Each number is 128 + 24 x the weight over its row's rms, rounded and kept within 0 to 255. Layers, rows and columns count from 0. Numbers have three digits each. The size before them is the row's rms in percent of the matrix's.

# layer 12 MLP up, 128x64, rms 0.146, rows 64-127, columns 0-63
088:150093119101127113093142112116133120084163091086166119166082126104104115144151108115151118143095123120150137157132135116099114090130167107104118110130134180156165096137106090113124123138150147
091:134147146143134103134125116136171139140123127115136170108115140072091133156112155119110120107141123148146138145143107140177084116185183152122117138179122140113118125143132168121162133151159087
095:151127125126134161030123112126119122131103131098149152118090105107144126099103120125141172177101136159152155146105100123133119128123117137119108101142118099129104085153098127104114094109142132
097:066167143125167155133125126114108095095116174135129160138136107115113122117171127153143105137133117148102101166164126129118135104131135147185091140115104113127148081138170115148102136121115096
103:147136133108138135154145103116122150078122093101127120149122115123115116177130175161121138114122173149116149103146097135115112102095140159141179137152168140128123196110136136155127121120158170
102:105136108149143119140144178173094133155104104124112085131147099131130095150141157117137105098109105108106108114104128152116100148086137127134061148107128123135099151141130137104171129164108084
108:125095109102159134204122134135090102103094154125105163180123153123130123103118093190120137097147100108115121151147114133170080116127137120124111123133134129106103126128123132123116094147116101
089:133105118151137133122136097135163085064135099141152135161097121099155107129133121153110109135124116148124125144142119180125134068103079179097133116117120145133111102114101158160144129117156106
101:110149110144082185121136127092080124116071156132112130152114096137157116110119160144131134124127110181130110119137101114154146133129124118100105142172166155160128097137133086132125123116163154
103:128073092125119098132146175109137095166113133103145099144117093136061147101103140153136134122107115124127132086125123132149106152147123138133143165120131105136118116123190170123124117137097168
104:145111162118113147107107106146122136181150104115137136097119133175128154157116147132146074126147128133153144097144122118131162173134119078129148146086087121180090103125138127131091143147110143
100:148136142124104112124143160190120101125079106131074110148106137147092115111125130105121144126146142095145081133130105120148110100126108126095098179129127110125155107128118124153169089148167157
104:102151106147131161126133145122144125113115068160121124189157145127150118101092178089105129134127110178119120134159112105167144107106150103117112099114155119125127116127093156108162144131110102
090:140160143142122099149124136094147133127120144106179143110112109161175111118125144068129180120141101135154128138154149167135132125164089145123137138087156154121101114105096127106117150118076140
100:160156165142154130145114146139117095142071117163129153143131135135114121101118116124125090148152135168171119142163127131100184143124127082120105166119130136122148109097121102140077125173108140
100:111135121124126135112146098102150082130144131112109128170112097110134124131175139152167155146107152142151141118083116134172124172176126161091140152137130159090135119174112110126142144165119097
113:121139133122139176153128151152163145148121101147140169098104093139129143108152119125142111153152118158148142147122118157145166150136103130192120125135096123074149129115151126161145195143148120
085:146160131125120106159171166132105137123092142158131130143114134156093139146126116145129156137146139141119177159204152147121099079096118122149140151150093127125156152155128160141118154141104151
092:145127133139122078136103141115137116106107136146107113118055103167130150139112144068181164109173127132154165135149102140134132148138125152127131125119100176138121154129166123138123164134107116
104:097185116126096157073120168121108141112132120096114151156097154126121090144144100154116150166165129091150115111144145168149163145119148156166151148110142123139127140133150142161098114133140131
095:136142114144105163146114132163107084096140092130129141103125143125113164090129140111102118123123182182114114169151088161134090079112143088133155143132110115139109127153126119113146094115134097
103:121141129138168102121096119173170128113115123063139166154108096109150122109134100113096145125102110131141142141104162143136119117134088125084106109139153107108100146137176115125163141146110170
112:163145083154113152160152102144137142158094104130110110183120135151120138104173095116148150099117127126140090123115126130096165119134144092150137087165100160122101150110140136091146119114138094
096:108164106114099119136125147121141149176116144147161171122094147122129115143157119108118140102131119099143164103129156157151125094091152116098102152117135173127094156179111105137144162125109080
098:124162143183146088144148109123159115139159133119094182102113098105175125141097126151180157132140130149156103130104130137129101155111121140107121115140095184117130150131110161132119129100103118
098:123130147122096078133148125156132132128132125088186128102132135125093156157116115170131109112110143097131130146089101138141089078132091135129133130133139103117126130094118134127178084156088089
102:146087170147158122106125102133124107167124111086140134130097137151127155130101129131114120106124175115157170121139127144145097144151078128143150154152166130110101161115157101085149119082104141
101:129137126162122130151133134130156126182137125171132180140127121143157114114100124125179145169095085112106158071135142163149127122169150110134128130066133150134129136116081120123143124135125112
104:134116150126161144123129102125129140104047114129132129152126101132197144108060133112123139118101109128112098150128138133126130112091121150102125140118094153137112129159128115178090112144163137
108:095146117099080131181103092134130170107181113128129156158118118105129123142123125124136137169117091134138108167132162099096109126124168144146106128173104126141146132100120112135120159078135146
097:109121100128120124108106114161156104139130142125136095130139118160127113128135140167124126114089200125095140188131124160106144121122120126118105154139179187130131110131119083146099096123165124
097:115140128144122167132121148103128109079113145150116133129171154142096133102104142155094151122106112132141119142093124146128129133157163119107072120124169114180132097137113166097126105061137129
110:145121089111138128104108101140191115137094153125174125164122127140131134135103154129134101175100090114134152132085144114114112079120131109132130125102127134074116167150123123135189115138112126
089:135151109146137138095175152134157079172173090067133097142116101101132131099117123131121114147123139149134148129187135105132139159122112139134132152085098103118132132146138160120129153161127155
101:120137124122120093126133133126150145160126116131134125090129088068102109144130134185139124110133098130109121163132152126071096084133113148159103088124157138186142099102150159117118130136108139
096:145156136106112120109137117112143116125111107115138125100082125124108124160133136093170102081130126080090128130151098082135112172142153156092145100098127110115109117150108091143118170138178135
095:123144062101119125116172107139124149137114158093110136169126121136106083139156166158124124131147143083119114164090139179120126130178123139099101113109165143125130109131138165153114130139111121
110:081083132106121119112162086138139113148114153097126154126108130153149140106163123105165147190129102149153149188067127143158113114147148122133129152116117130128102121118112130131140126115128085
104:136111137134165167141134157106111110151158149111145067121116132154098145135136155132095082072128127128115135085135155162100141165096133113139129130152154097093117140133115107127144136148152179
100:124103153153162116164092128157098127114088114119113108096147150121085132133161132155080116128109165138102121140146118113142154071118130090155156133124132124148059127116123107118118148105155145
107:164100106130096135098105113112092122147138141123116157107107142166064107137151092102116149130126166119158058163138122112121106147138196156140117132130138131122123142144123104147153112120120134
108:058120136117092146129153106130123116157116111129134084179098118086135119141136100129187088189143136132139134115141139127159132152129138148099160147148137097121127140117107128097123125164149135
099:108130132150115139148100133139138100081120109147126155109137129108114114113141143138135116110126139165101101164176128121152150162150156154130136102158152133114116177124127081101100076137194107
083:158111165115119132156126103119132124132139187128146113093168142096117133120101151144145127107165107168119168156118145085148154132111146103154110144110151119111123146122124110140143101198103087
098:092169146121099138104132131145112156123136125141134160085084131094083157138130155139111128126126149115129174077116141130102103133102136157140121144104119136148111102084078131113063143132130136
105:109130149144112092160131134116123196153126125133109134124127071140115117150105119141119084144157133114136131142115106157139115059122117150115151105114129116080132114124107189166141109131115165
098:060144102082138106135158113098175152164130153135106155125117129124127118123147174097150137164104136130142132115112120141125128146164142124111174109090132138105111109073110111169104119132127143
100:144105122112136138130144140090120123127125184183104146119146148140149135162140099123145147156163134108160152114150138125120162107119117166107117171121169083140095126144091167159171156134127121
094:126077122137119137141109120111127124151123127120105185135149120114150101123129125102116145119142118149102151108182082137160138105186129104121141145136147197153134180095133138156106123144118146
102:165130183132113113162108136149135104138163131109107111137146146107101097136097115136114129135127142134130107107100138124127111167135115183170148127123102110152164103113154180189125101100119098
089:151141158146133136125177098119106147138067102125130121141104146127169119115098160118157127121152111143103144105157140090123100127110101122145115171135089158145101151140150101084096151098161135
087:129120128150122085114117155144097128172136130109162138100166147108116115132101132182086127083152108136148156130128128141113146092138111138119113184118080077134109082136139128126140146157133152
093:153139146167153151095109116134108080097148129145102146133131108131153130131112137095102150136119124128158148139161109128095126132126112122103118129166071111104130138146165101138069161066131154
095:157095122112104165121130129150095129149100149115122113115141125138142168150149105114142136117064159136154133116169053127135139111126119152101168105144127079162162108143150121107121101134132138
098:116173167128161113177113124112169103130190135168140120159115156130129114122124114119141159147110109156155151106108120145137155128117161147122139157153126129114146140148113093138126194089150113
104:133126141137119170129161137140160086143147101115126117128128134134123064122094094148083122131087115128084167092170149140094109125118126115118135114165097146163110149150144151098136118171138126
103:094133125094093139120183135086153169137102107132092100134128125147123158071105135121129128116121144169115156106162092100130133135154140122132121134132106117172124100105093137117164136111126178
099:128125109097148147105151119119112119127104156147090110153146137128058143107133136128094137116097127153152097139130115138105132118123136132137161122102128154131184046116121135167126080119125157
097:079116134144156128154148131120110146112137064127124078142128105135107152142110146116149117162118148112123159117129084167138124161163163136151141159115138151090100088094120163103121100126154136
086:123137120187168168128101157142140115161125096122107131134164152133161149110135135093123116141140096124111140158155130101146085109137134117147162109173165154177124138150109133104096126092098133
100:123171151109132143076097119090100100139085113110120098149173126119143147156128136141118152138112124121099109101129106135141100122124117084158155112107086127091161094105116141139118087108174132
108:100173159176117146113131116130134119091122106125104139103138097155142150115176150150133120106144133176073128148144114114101146129112147138144130112115113080172155129118154087158145111102107103
086:118149139130118149134074087161124166153107111134162138091126111124112120108122157130132154112119102129126127140117135138097093131099114118125097110169127110149123100135078143147134079161122203
098:142119132151132160177104160136134178157137081096121142104122103101123114117129093144112124151120183130102070132109158147121125146128154114129118119105089119124127094127143178106077125140126131